config.yaml
n_layer: 14
d_model: 96
n_head: 3
n_kv_head: 3
head_dim: 32
d_mlp: 384
vocab_size: 8192
activation: "gelu"
norm: "rmsnorm"
norm_place: "pre"
norm_eps: 1e-06
positions: "rope"
rope_base: 1020.0
rope_fraction: 0.5
qk_norm: true
attn_scale: 0.177
bias: "none"
tie_embeddings: true
parallel_block: false
extras: ["local attention windows", "exclusive self-attention", "capped logits"]
init: "normal"
init_std_qkv: 0.0425
init_std_o: 0.00803
init_std_up: 0.0425
init_std_down: 0.00402
init_out_by_depth: true
optimizer: "muon"
lr: 0.00672
beta1: 0.93
weight_decay: 0.011
lr_head: 0.0115
warmup_steps: 0
schedule: "wsd"
decay_fraction: 1.0
decay_shape: "cos"
final_lr_fraction: 0.05
batch_tokens: [8192, 16384]
seq_len: 256
doc_mask: true
train_tokens: 100400000
steps: 8304
dataset: "wikipedia_en"
Each number is 128 + 24 x the weight over its row's rms, rounded and kept within 0 to 255. Layers, rows and columns count from 0. The size above them is the row's rms in percent of the matrix's.

# layer 5 MLP up, 384x96, rms 0.212, rows 159-175, columns 0-95
size [109 113  93 117  95 108  97  88 101 101 109  94 120 110  97 114  93]
[[128 120 156 140 115 159 120 119 116 129 135 100  97 123 127 139 110 115 137 108 122 147 105 108 114  99 133  97 117 113  94 143 116 188 174  89 151 136  97 153 142 102 136 108 125 147 123  94 163 122 140 122 111 133 103  88 135 110 130 131  92  93 143 161  93 121 165  78 141 150 129 138 195 115 157 117 140 112  84 172  98 126 133 135  91 152 155 135  97 154 133 144  92 154 137 155]
 [121 137 149 110 164 175 126 134 118 150 123 130 123 145 118 115 136 135 129 170 138 151 132 120 170 113 115 116 129  82 132 151 144 132 140 130 161 137 129 114 138 137 132 118 119 152 123 163 164 132 147  92 122 114  94 145 120 122  90 164 139 142 154 163 116  97 134  85 150 182 167 147 169 113 111  87 100 178 115 131 187 171 118 139 165 111 158 113 137 142  88 133 138 111 160 159]
 [121 140 110 178 123 152 113 165 145 122 121 147 124 148 123 100  98 171 166 144 153 142 134 103 135 111 121  97 127 127 135 147 132 148 122  91 143 128 127 143 140 169 145 141 126 124  98 109 167 118 140 144 154 114 109 155 177 133 108 151 124 108 111 138 175 140 133 103 114 170 131 111 197 105 127  78 131 131 141 146  96 175 133  97  97 105 156  87  89 121  98 119 131  83 139 124]
 [119 155 142 141 124  72 103 162 106 118 114 143 169 100 121 108 134 118 111 154 161 157  93 131  93 131 144  84 134 102  99 146 126 138  97 154 143 110 122 110 129 106 155 121 156 125 171  93 144 137  78  97 126 134 139 110 152 180 100 118 122 160 170 106  90 145 164 175 154 149 137 129 143 124 122 117 127 152 143 143 130 145 131 104 111 150 128 111 111  92 131 158 119 179 134  97]
 [153  74 144 161 137  97  81 104 116 132 108 150 139 168 118 113  98 148 141 125 150 138 123 112 108 108 139 147 103 100 104 149 135 164 177 160 118 157 136 116 115 139 121  68 140 136 109 105 132 108  98 120 155  94 111 132 110 119 136 153 175 138  97 139 159 133 112 136 129 107 136 123 153 120 145 154 125 126 181  95 132 165  93 136 107 147 152 120 158  96 124 153 127  92 106  78]
 [148 166 133 137 160 148 129 165 148 138 126  91 150  93 159 158 139 119 148 140 149 119  86 143  75 106  95 117 125 151 144 104 134 117 148 131 134  89 122 124 150 124 120 143 162 126 122 117 118 110  95 181 134 127 182  76 135 112 117 153 126 136 159 160 136 117  86 153 143  97 183 154 130 138 113 135 148 136 188 151 122 124 142 144 108  85 124 171 107 106 118 141 136 132 130 114]
 [116  92 133 115 104 150 124 162 158 116 121 124 107 138 138 122 112 149 160 148 136  71 170 147 138 113 167 110 113 112 108 148  89 149 142 142 103 113 147 103 151 137 139 105 149 101 141 127 128  99 140 121 132  96 110 138 131 120 142 115 150 171  86 166 128 149 106 144 134 131 162 169 171 184 115  86 117 115 107 141 128 183  74 103 133 123 129  83 132 171 124 145 122 132 119 154]
 [114 109  74 174 133 141 160 154 134 164  94 100 141 138 142 119 140 119  87 163 130 137 140 130 112 133 130 122 120 142 114 128 163 134 165  96 117 106 137 108 146 119 160 167 142 140 122 118 149 112 116 157  99 135 161 114 104 176 154 129 132 170 140 137 128 110 141 134 123 119  70 176 138 133 128 107 113 128 124 135 152 189  87 144 107 107  78  96 157 151 120  90 139 123 147  94]
 [109 118 132 125  76 107 105 153 150 126 163 125 147 131  92 134 139 109 102 105 142 161 114 107 112  66 144 133 112 101 133 153 158  73 111 106 143 142 149 102 158 114 111 184 139 112  98 127 147 159 103 142 112 130 142 161 142 107 124 108 134 146 122 141  41  98 117 166 184 109 140 124 135 127 126 147 143  99 126 106 101 128 150 139 146 114  94 129 124 124 129 151 115 117 129 151]
 [145 100 129 120 150 113  76 118 159  65  91 134 144 165 111 132 128 109 109 156  98 148 163 109 131 110 128 134 107 170 135 155 132 161 174 154 158  92 109 143 107 144  92  67 159 131 126 141 134 106 156 114  93 112 154 118 145 130 132  78 114 114 121 119  85 110 124 115 106 150 102 127 152 130 128 122  93 145 109 108 131  81 143 119 108 133 130 144  98 114 144 147 108 151 149  98]
 [108 144 140 120 107 175  97 111 146 136 153 116 162 120 125 162 167 140 196 122 177 125 123 133 103 114 112 135  94 153  98  89 111 115 107 151 170 118 135 111 172 150 149 116  99 132 128 111 130 132 108 181 136 109 174 155 124 126 137  86 171 104 115 136 112 173 144 139 117 135 109 126 148 139  97 126 104 112 138 122 106 131 154 136 147  89 102 104 124 132 141 118  83  93 138 106]
 [179 124 130 135 144 116 126  86 136 114 174 133 105 142 116  93 133 140 136  84 104 125 150 150 165 165 160 168 139 146 116 155 115 133 121 133  84 147 103 147 126 160 101 150 120  89 119  80 142 124 107  91 140 118 128 152 171 143 128 124 119 171  98  79 149 128 132 125 173 137 111 169 141 171 116 125 106  97 114 145 124 109 136 116 144 154 103 112 143 139 121 127 171 135  80 122]
 [147 131 171 132 110 165 112 106 100 168 129 150 141 136 126 135 170 117 153 137 144 119 120 129 105 100 149 147 117 135 109 120 164 139 129 135 113 139 143  99 124 157 128 157 117 146  75 118 137 116 108 133 127  92 105 107 137 115 110  94  63 124 189 162 129 158 156 135 171 141 161 147 132 139 111  97  79 146 163 156 135 156  88  86 156 124 142 137 123 167 151 125 141 139 163 136]
 [ 78 149 141  91 150 179 135 160 136 122 107 182  95 130 125 137 145 163  99 150 135 142 133 135 162 122 133 134 142  95 108 128 101 174 103 131 126 122 151  99  86 152 178 148  85 123 165 113 113 123 105 107 110 134 116 127 111 131 169 114 178 148  97 143 133 125 101 110 171 156 119 127 157 157 124 128 127  85 113 138 138  93 125 143 137 106  85 115 128  88 106 137 120 128 138 128]
 [121  98 147 139 112 166 155 113 158  82 105 120 119 134 109 148 107 157 120 119 122 105 113 126 125 122  70 115  95 124 124 119 139 135 133  71 141 122 113 100 136  95 114 104 135 130 127 156 104 141 130 141 129 110 101 128 142 153 133 157  84 151 124 173 147 167 123 144  90 109 129 132 115 123 139 129 136  89 133 176 153 136 138 130  84 163 161 106 190  96  89 161 138 117 144 177]
 [127 104 113 126 105 135 156 165 153  97 149 139 144 141 120 108 122 137 135 124 113 166 110 110 127 178 130 161 117 122 147 172 128  97 147  99 170 120 178 100 157 125 135 108  97 118 148 200 114  98 115 112 116 124  97 152 138 135 193 128  97 154  87 138 157 132  99 150 157 155 106 153 155  99 103 142 106 103 148 137 115 147 126 135 113  82 137 130 144 117 115 127 147 156 149 132]
 [138 158 151 142 162 119 144  95 100 140 185 168 159 165 106 104 110 138 148 133 125 118 105 159 129 126  60 136  94 119 130 114 139 156 123 142 155 128 103 170 146 139 115 114 136 132 135 160 164 170 116 154 107 110 170  96 142 141 169 138 112 171 140 137 136 166 170 119 117 158 110 157 164 145 121 145 137 116 123 121 123 141 100 113 122 162 120 117 128 163 163 136 121  90 100 126]]
# layer 5 MLP down (transposed), 384x96, rms 0.0953, rows 159-174, columns 0-95
size [101  98  86 125  95  88 108  92 102 102 106  82 122 106 102 111]
[[128 119 121 151 128 119 116 112 161 169 142 160  99 138 109 167 134 147  88 126 161 147 116 148 157 142  83  93 124  88 138 147 122 135 137 128 187  92 164  80 119 117 127 129 176 110 130 168 141 107 147 132 144 121 127 159 100 164 162 167 131 147 171 110 104 124 120 143 105 118 133 103 118 122 143 101 127 112 150 133 139 154 125 166  94 135  97 115  87 167 116  90 111 142 113 113]
 [118 146  77 116 119 125 124 140 122 150 188 141  53 159 138 124 106 152  99 135 145 104 122  79  89 148 132 138 118 129 143 113 140 137 125 154 110 128  87 121 142  90 159 131 113 153 114 103  83 145 125 174 136 127 130 143 146 103 146  77 136 138 149  98 119 130 184 130 137 120  67 131 140 141 152 130 119 120 150 128  87 107 127 123 132 164 112 129 108 139 132 108 108 126  87 119]
 [144 156 142 134  70  95 131  89 148 105 123 107 112 145  84 134 113 115 118 128 101 118 114 146  90 133 102 144 149 126 140 195 121 119 121 144 125 111 120 132 112 128 127 118  91 117 113 152  99 114 137 143 104 151 128 136  75 127 119 133 122 156 147 145 108 135 166 145 155 102 167 109  67 119 112 128 160 109 105  95 139  78 157 119 108 180 146 182 129 121 109 126 125 134  88 123]
 [129  83  99 125 172  99 104  96  91 124 141 150 155 128 118 126 130 110 110 149  99 152  99 126  99 144 144 136 131 136 168 158 140 155  75 161 151 129 131 150 103 156 123 156 160 140 136 126 121 107 143 118 148 161 116 105 153 169  95 139  63 149 150 129 111 122  92 103 134 152 173 119 142 112 163 114 127 111 125 117 127 158 144  85 102 139 126 104 140 128 190 137 131 139  97 139]
 [105 153 103 151 122 154 134 165  91 150 157 149  97 142 130 126 143  97 123 119 146 135 121 129  89 120 144 119 128 127 157 115 120  81 127 123 129  76  97 113 123 148 136 148 102 141 130 176 123 130 123 115 114 162 161 128  96 108 145 108  96 147 154  83 101 120 163 144 150 138 138 138 115 136 113 103 136 118  92 172 146 112 153 130 149 103 112 194 148 166 161 139 115 156 113 193]
 [120 110 114  91 158 148 106  82 123 134 148 135 147 128 131  99 103 116 141 125  74 130 133 152 144 157 155 158 136 140  92 153 163 160 159 138 141 140 159 125 120 106 148 117 131 137 176 125 130 139 151  53 107  96 109 147 138 133 179 154 111 129 110 128 155 118 135 135 107 140  70 155 146 121 127 161 107 129 110  96 100 140 113 149 131 166 150  99 176 148 144 127 139 136 165 131]
 [104 132 131 142 141  90 136 168 118 105 110 114 102 119 123 149 136 151 138 106 149  73 121 139  98 168 140 112 132 124 110 122 106 147  94  84 167 136 124 149 178 101 131  82  88 137 126 130 127 134 117 141 161 149 158  95 133 113 124 110  88 118 139 120  84 162  90 155 174 101 146 174 130 111 107  89 131 106 101 116 160 108 112 119  92  87 135 131  93 109 138 147 118 121 133 129]
 [144 123  83 108 164 127 199 141 121 145 134 115 118  94 162 119 145 143 148 132 110  94 136 152 127 134  94 147 140 154 129 117 108 138 128 132 122 182 157 138 131 136 119 133  95 146 119 106 168  87 148 117  85  99 131 198 101 182  92 120 147 114 124 102 151 131 142 106 149 119  69 146 155 132 122 104 144 133 148 131 132 155 118 122 168 121  99 107 127 132  95 106 136 136 112 126]
 [138 128 111 143 146 142 105 152 124 122 138 116 144 115 178 108  94 135 129 100 147 133 124 101 124 147 126 123 175 126  68 141 188 140 142 142 168  77  83 139 141 116 187  98 122 113 154 115 114 120 148 120 116 133 120  96  96 137 119 114  91 118 142  87 134 118 128 135 145 120 114 121 171 151  68 161 120 110 129 158 112 149  98 150 129 134 110  92 165  99 119 157 138 102 124 130]
 [121 155 144  89  79 190  92 129 102 155  96 158 131 162  98 111 156 152 123 117 110 127 165 123 134 137 127  98 127 104 120  81 142  84 129  83 115 145 136 122 137  94 131 127 102 106 125 114 154  83 123  83 160 133  89 113 125 171 128 104  99 107 156 141 146 137 113 140 111 124 150  92  99  87 131 135 145 127  97 113 112 108  99 106 139 110 122 135 149 143 145 171 126 107 120 117]
 [127 147 109  62 134 162 108 168 118 128 119 115 162 112 161  98 143 133 218  91 133 147 106 109 138 143 144 108 149 152 164 114 103 117 124 147 152 164 122 158 147 127 150 103 110 114 131 121 178  91 122 114 121 111 120 123 148 104 103 116 125 141 118 136 126 135 121 164 105 103  82 116 111 112 144 117 145  94  99 131  91 125 111 138 157 151 100 140 106 107  94 121 129 116 125  87]
 [104 112 109 137 130 126 166 178 161 136 122 127 134 169 111 139 118 125  89 144 156 139 110  98 108  82 101 100 127 127 194 133 112 106 128  99 141 154 121 132 152 139 108 106 145 156 156 152 125 135 112 136 117 149 147  61  81 100 110 138 156  98 112 138 114 106 112 115 103 151 121  77 156 118 130 150 102 120 141 125 153 143 147 113 105  91 188 126 135 124 154 141  99 115 154 126]
 [146 110 165 157  59  97  95  94 146 126  95 103 164 138 101 117  98 119  81 132 134 112 110  96 157 149 142 157 129 124 116 146 105 102 151 121 155  89 142  79 139 141 116 125 122 171 106 148 166 126 123 112 100 122 108 131 133 137 144 139 110 150 115 111 109  97 155 133 136 105 114 125 109 135 125 116 118 103 131 122 117 118 163  96 183 168 101  73 113 122 138 149 134 149 147 162]
 [142 136 158 135 108  88 115 132 121 114 134 127 128 124 185 115 108 122 122 136 122 131 157 106 147 109 154 125 125 101 142  83  71  97 106 155 150 130 121 166 150 105 129 116 119 140 111 115  95 131 126 160 108 169 160 155 153 151 151 123 172 110 143 158 142 110 113 152 106  92 122 129  88 100 125 158 113 174 151 146 106 153 185  96 128 165 110 111 102 106 133 121 130  76  99 128]
 [132 121  90 111 112 110 124  98 148 111 161 116  92  96 116 110 165 104 123 162 136 119 146 126 137 108 146 156 135 140 125 115  69 123 163 155 120 101 109 175 120 137 139 136 137 126 134 104 170  53 113  98 166 113 108 122 112 117 103 107 142  97 122 106 140 125 139 134 129 125  97  97 137 155  90 101 125 164 156 126 165 114 124 165 139 132  89 133  85 144 124  93 126  94  87 138]
 [138 165 141 153 145 130 112 100 105 143 109  79 102 120 118 150 111 137 147 122 160 108 159 146 104 105 137 122 134 145 141  95 139 143  93 174  86  89  94 161 146 129  87 139 141 154 120 104 116 113  99 122 112  84 147 121 141 116  73 154 123 131 123 127  95 125 158  89 139  73  98 132 154 163 154 161 157 121 150 116 162 156 121 130 124 149 143  89 115 123 151 128 126 119  85 150]]